{"hidden_size": 192, "vocab_size": 1024, "hidden_act": "swiglu", "norm_place": "pre", "norm_eps": 1e-05, "rope_theta": 10000.0, "qk_norm": false, "attn_scale": 0.125, "beta1": 0.9, "max_grad_norm": 1.0, "decay_fraction": 0.79, "doc_mask": true, "max_steps": 4874}
Each number is 50 + 12 x the weight over the matrix's rms, rounded and kept within 0 to 99. Layers, rows and columns count from 0.

# layer 10 MLP gate, 512x192, rms 0.172, rows 312-317, columns 0-191
41 41 54 38 29 43 57 58 33 68 58 52 27 52 34 48 60 54 51 51 47 49 56 32 76 38 44 63 50 48 51 44 51 36 38 46 49 47 53 45 37 52 55 42 65 50 51 30 29 51 56 58 37 60 50 41 47 46 67 70 38 61 69 49 63 54 58 56 51 63 69 45 63 60 42 38 38 56 57 47 35 68 50 60 67 55 55 39 55 51 57 74 41 51 55 49 53 46 41 53 45 51 54 72 58 58 27 69 40 63 49 56 51 65 57 45 63 85 66 63 56 41 46 53 76 57 49 46 66 72 62 49 53 51 56 50 62 49 47 41 35 57 47 49 58 66 28 60 59 48 65 70 45 48 34 42 57 56 28 55 48 25 48 63 63 65 50 66 58 60 37 53 73 55 15 50 76 35 63 49 52 67 44 59 49 61 54 42 47 27 55 53
63 63 50 63 53 55 52 70 39 66 51 52 41 28 32 46 28 65 47 53 49 22 41 38 49 62 68 48 49 41 43 31 63 34 46 55 44 36 58 45 54 52 76 44 56 57 47 28 57 55 48 29 58 54 46 60 39 54 36 68 66 65 43 48 52 50 56 49 43 43 27 36 64 61 35 52 40 39 37 56 46 46 56 58 63 37 44 47 51 70 58 59 80 46 70 60 76 20 57 76 41 52 55 44 48 40 44 41 56 39 36 56 42 52 51 53 49 31 50 36 54 62 45 61 36 63 47 49 57 53 54 40 47 39 49 39 51 36 36 55 50 45 48 39 47 42 52 50 50 46 39 70 61 57 65 47 31 56 48 54 50 33 31 26 64 49 50 65 36 50 38 36 47 41 53 49 36 38 58 54 22 46 53 52 64 74 42 63 45 31 54 54
46 59 41 64 47 56 39 59 60 54 58 44 66 58 42 43 65 40 62 51 43 59 46 56 58 50 56 60 57 60 22 39 53 34 48 54 46 42 59 71 54 34 58 51 55 55 57 58 53 77 59 45 31 57 48 62 57 61 50 66 50 61 45 45 60 75 52 47 63 53 53 29 12 35 53 48 46 41 42 57 52 61 57 48 68 60 53 61 51 60 66 69 62 46 35 41 83 82 48 48 73 60 53 77 53 40 53 37 34 50 48 74 20 33 53 73 49 54 55 51 29 55 48 38 44 62 59 33 51 48 35 45 56 50 59 60 50 65 38 61 34 50 45 42 48 49 52 37 46 37 29 35 51 41 31 67 60 43 68 44 59 48 62 47 32 60 40 40 41 47 60 43 52 53 51 43 31 42 45 58 35 31 52 69 28 58 30 47 58 44 51 66
55 52 53 38 25 44 57 62 63 69 50 68 77 65 62 47 45 50 56 62 46 60 41 36 59 73 44 70 70 45 62 45 34 48 68 35 38 71 67 49 28 46 50 44 52 55 51 56 34 68 35 37 59 44 56 56 31 48 46 42 64 43 37 46 40 59 74 72 66 56 60 54 67 67 61 56 50 57 42 62 32 34 69 45 34 55 61 65 75 42 59 51 58 40 29 62 51 74 56 46 57 46 56 50 60 49 67 67 42 60 54 48 37 39 49 58 34 55 39 42 55 61 50 45 48 52 62 44 46 38 58 58 49 59 70 45 56 58 22 74 48 61 42 53 45 54 88 45 64 83 61 52 46 21 38 46 46 59 24 45 46 51 53 60 42 35 50 74 39 60 54 54 53 60 40 51 60 57 69 62 30 43 47 49 58 50 59 43 41 33 53 35
73 53 77 48 27 54 34 59 70 54 43 57 33 62 51 50 77 57 44 80 62 55 70 55 57 47 43 49 55 56 51 41 16 49 54 34 60 43 43 45 65 34 56 33 51 57 61 57 37 51 42 44 51 43 38 23 40 58 63 47 38 58 65 33 53 24 48 17 55 37 42 37 45 50 33 57 55 59 52 49 33 43 34 63 42 47 38 37 54 72 62 55 18 50 30 42 69 64 63 55 70 47 66 57 60 30 33 51 42 24 36 50 30 40 50 29 37 61 50 70 48 34 61 68 59 53 35 53 61 37 37 57 49 50 67 13 57 58 48 23 54 31 43 58 53 52 56 37 44 55 50 50 69 27 61 41 44 39 47 39 45 45 51 53 14 34 38 45 50 64 39 51 61 78 46 43 46 58 61 50 41 57 52 57 54 39 65 56 50 07 37 61
62 61 38 56 48 52 58 48 27 67 46 50 32 62 31 29 77 58 50 62 57 29 50 72 61 41 35 33 32 31 61 28 62 50 55 29 55 59 40 37 23 38 70 69 34 48 39 38 51 58 62 37 44 47 54 58 54 44 55 73 64 61 50 46 53 46 52 42 54 49 60 30 64 79 65 65 48 52 54 55 43 62 50 66 66 67 42 59 33 46 50 43 31 58 56 27 68 40 47 51 46 49 56 59 49 50 39 59 47 61 50 55 34 62 63 46 48 49 67 63 28 24 33 61 47 33 63 44 67 43 51 54 53 58 72 62 57 67 73 29 53 67 38 57 69 66 45 52 29 41 46 39 49 60 49 67 41 61 41 61 50 44 65 50 44 49 61 67 48 53 57 48 58 49 85 64 54 82 69 47 61 52 51 60 75 35 33 60 56 53 38 41
# layer 10 MLP up, 512x192, rms 0.167, rows 312-317, columns 0-191
32 57 43 53 56 65 40 46 45 46 42 29 63 42 56 61 69 62 53 42 58 71 58 58 58 26 34 68 60 56 53 38 37 44 58 53 34 32 72 35 62 23 55 27 53 62 57 75 57 38 63 25 49 48 66 55 38 42 33 39 53 34 48 52 51 44 45 57 72 36 56 53 42 51 58 43 56 41 45 67 63 70 60 44 62 62 32 56 66 50 65 43 55 40 55 64 55 56 69 43 21 40 75 42 36 58 70 52 56 51 49 40 34 59 54 59 35 70 54 50 42 50 54 72 45 71 42 56 56 67 46 60 42 57 52 47 51 36 42 54 70 54 36 55 49 40 52 64 48 39 44 35 56 53 55 66 49 46 43 52 47 56 56 42 62 50 42 43 29 57 60 57 48 42 49 58 46 78 40 51 51 57 73 55 53 52 46 58 45 50 35 63
46 56 27 46 34 36 72 44 48 68 42 62 49 62 78 55 45 57 50 50 58 55 54 55 62 49 54 40 46 36 41 44 50 64 42 38 72 33 36 57 60 45 39 44 57 65 38 50 49 52 43 56 50 49 51 55 38 46 61 31 46 52 38 25 65 55 52 55 32 47 62 49 49 40 20 43 55 50 50 38 47 58 46 47 35 45 62 50 37 53 64 39 27 37 52 57 39 56 48 22 40 30 43 44 55 61 43 43 77 57 54 54 55 37 42 61 50 50 46 45 51 62 58 44 44 35 51 65 62 48 71 53 59 49 57 71 44 73 49 42 48 46 31 57 36 39 34 36 50 55 55 53 38 49 57 67 44 61 32 36 56 43 62 50 29 41 66 41 62 71 71 55 37 50 61 40 62 71 52 60 40 54 34 27 43 50 31 46 46 52 68 33
62 46 54 52 52 48 47 40 56 34 34 74 66 66 49 50 22 54 30 54 46 41 67 46 40 57 55 43 56 29 41 42 35 41 45 36 56 39 35 31 47 40 43 60 58 45 52 79 30 61 55 55 72 39 61 66 40 40 55 44 75 57 61 59 69 54 52 30 54 38 61 50 41 36 56 61 40 48 54 51 39 48 59 54 55 64 48 46 47 45 43 42 49 61 37 61 48 60 48 56 32 41 54 42 48 65 41 58 36 43 85 53 41 35 44 42 55 64 53 55 44 58 47 53 37 19 45 59 35 55 41 28 44 37 30 44 57 55 58 32 61 65 51 69 46 52 41 71 49 61 53 97 62 62 84 40 64 71 38 44 32 47 43 52 34 55 63 52 41 35 64 68 32 53 58 55 43 55 84 30 55 31 42 53 48 58 69 44 42 84 50 56
47 31 19 33 45 56 34 43 49 30 50 41 52 61 55 32 45 32 59 48 50 44 52 38 45 60 46 48 47 48 59 64 52 58 62 49 56 54 63 34 45 37 37 23 30 34 52 56 58 60 36 48 36 49 47 31 43 39 36 42 64 47 47 41 54 41 58 31 44 56 60 55 53 90 47 73 34 40 59 43 58 51 55 68 50 35 56 49 46 53 38 44 63 54 50 45 26 64 66 59 65 53 25 41 61 31 47 37 51 44 44 47 43 34 44 58 52 34 47 58 59 29 49 48 39 25 57 48 55 44 45 41 53 41 29 56 44 37 34 76 46 76 47 45 65 27 34 44 54 54 39 45 61 53 20 53 50 48 66 52 43 57 49 68 44 54 46 40 69 57 51 66 45 49 42 35 41 39 72 83 48 43 55 78 30 62 40 41 57 57 38 58
34 54 41 39 58 52 52 74 79 41 50 54 59 34 31 48 51 56 61 33 69 27 52 65 48 50 22 31 37 42 27 37 37 59 69 49 25 31 70 67 53 17 83 63 53 55 33 37 31 48 68 46 46 27 38 51 54 59 40 50 39 52 35 45 52 22 61 38 61 39 46 42 49 76 66 57 31 58 83 41 73 62 68 76 38 48 30 49 56 63 42 68 50 53 67 62 49 31 39 61 54 61 50 43 52 41 50 36 82 48 29 70 32 46 48 51 81 52 52 45 47 51 62 40 43 44 44 55 45 47 33 68 60 45 43 60 42 38 63 63 67 50 35 44 56 23 55 60 68 58 33 51 62 22 49 43 51 23 54 27 60 57 39 63 60 54 50 55 45 41 43 46 25 56 69 52 60 32 69 60 70 31 46 24 37 43 54 53 65 59 55 50
27 64 26 72 67 64 59 55 71 34 48 57 67 50 45 41 45 56 60 66 38 37 61 51 44 55 44 45 47 71 41 40 45 44 47 63 60 35 45 44 48 62 41 55 74 55 25 49 62 57 78 71 68 54 45 52 51 42 49 56 66 70 55 44 70 53 55 51 59 38 55 72 46 42 48 60 43 52 49 30 65 62 55 65 54 67 32 69 61 62 29 45 66 65 60 64 69 56 44 47 42 64 67 36 52 66 38 18 49 42 47 65 51 58 52 34 53 33 63 41 57 66 51 53 46 65 58 44 46 30 37 56 34 46 53 49 49 49 57 48 69 71 50 46 48 44 51 68 57 55 55 63 55 47 76 44 40 69 45 45 53 73 57 59 80 45 59 52 73 29 56 44 43 50 46 53 44 32 41 54 39 61 72 70 71 23 61 34 43 42 50 56
# layer 10 MLP down (transposed), 512x192, rms 0.126, rows 312-316, columns 0-191
46 42 52 44 40 51 39 46 76 72 39 44 59 73 35 46 64 43 58 56 57 66 54 50 54 52 58 34 43 36 60 43 60 48 71 52 35 25 49 64 45 56 61 44 43 48 59 54 57 42 49 68 63 58 49 49 47 59 36 67 61 48 46 41 60 38 55 48 33 54 17 61 45 28 43 37 52 40 49 39 37 31 24 42 47 75 52 42 42 36 58 52 65 47 55 59 53 53 60 39 56 24 43 58 62 52 54 46 40 58 38 41 44 62 52 67 55 57 64 68 39 32 64 36 54 67 38 53 56 46 57 39 40 29 50 57 41 58 30 61 59 45 48 57 60 50 50 63 58 53 55 67 61 54 59 61 65 72 65 61 42 32 74 37 58 40 27 48 35 42 15 62 29 37 60 50 55 36 56 39 52 51 71 66 56 56 33 57 34 51 57 43
69 60 67 55 59 58 64 44 64 43 36 34 40 50 54 36 64 58 61 45 53 62 65 55 70 33 67 61 62 46 44 33 47 62 50 48 54 36 42 45 72 58 58 73 32 48 35 56 42 48 52 48 62 56 62 55 58 64 38 63 74 46 35 67 55 27 57 68 50 44 55 27 51 68 74 63 46 46 42 46 55 54 42 19 32 29 62 65 73 46 51 78 57 63 37 65 46 41 47 56 21 69 50 66 74 42 44 64 46 54 55 41 37 39 47 55 47 34 49 56 39 45 61 43 65 41 37 55 48 58 26 38 54 58 54 42 43 67 47 51 55 61 32 43 47 38 49 57 53 43 58 53 46 44 50 71 34 31 46 52 28 46 28 50 48 50 55 46 39 49 55 46 46 50 49 33 37 30 53 38 38 49 44 68 29 48 61 39 46 55 40 54
50 54 76 59 41 70 34 47 37 57 36 39 43 57 48 62 68 79 53 57 27 76 34 35 67 53 60 48 40 33 66 35 48 40 47 53 69 33 89 32 33 59 45 44 45 72 47 62 49 40 63 57 74 66 39 53 45 56 48 71 45 43 65 70 59 41 42 58 43 42 48 63 36 48 52 55 63 52 33 65 35 49 54 63 54 58 56 67 53 46 44 44 50 61 58 40 63 48 64 57 47 47 67 41 80 54 69 60 36 57 58 38 25 45 23 62 56 43 58 45 45 55 33 47 35 35 17 38 62 43 43 52 41 38 36 45 44 47 34 09 63 65 49 29 42 43 41 50 62 43 51 38 35 46 57 58 49 45 56 34 48 39 43 84 64 56 53 59 56 68 35 53 28 73 44 54 29 65 31 45 46 49 69 54 70 33 64 42 46 56 40 42
59 51 43 41 46 51 46 34 47 56 42 62 49 48 46 46 65 38 55 50 55 49 39 76 63 56 61 64 51 55 70 47 58 61 49 59 42 74 44 20 29 81 73 18 37 38 44 43 56 35 40 42 63 48 64 49 53 16 62 47 65 61 43 65 45 27 53 61 50 63 60 40 45 79 42 41 36 44 56 54 40 23 57 43 53 56 29 60 44 57 58 54 34 52 41 52 36 53 27 41 39 51 50 65 54 37 46 34 46 54 49 41 64 39 56 55 62 44 50 62 46 45 53 55 33 50 31 61 51 66 51 38 56 30 64 56 39 49 54 65 50 50 60 41 56 61 56 63 51 73 54 38 34 68 54 45 45 61 57 68 70 61 64 47 45 71 53 32 51 43 30 65 48 75 31 46 44 37 58 48 40 49 44 64 39 54 58 35 54 53 35 52
43 26 46 40 61 31 74 35 53 52 69 47 57 36 38 58 33 51 66 47 30 48 67 77 65 70 46 48 60 48 58 56 55 54 57 57 55 49 38 31 60 41 87 52 48 58 42 73 52 43 47 92 44 47 47 54 74 56 69 66 62 55 53 56 34 42 53 29 60 35 67 66 53 50 51 41 59 62 53 70 40 47 69 52 62 67 60 21 47 20 41 35 47 52 47 36 56 43 63 37 57 65 61 29 50 43 62 50 37 61 63 42 54 46 56 53 38 54 43 22 30 57 57 28 56 76 33 57 51 69 42 45 68 59 39 54 54 40 46 51 50 68 52 48 54 55 52 44 75 40 26 37 35 68 34 55 49 44 45 60 56 39 39 34 21 37 51 73 45 48 42 37 15 36 46 41 31 33 45 44 81 38 57 66 36 49 47 46 60 47 60 50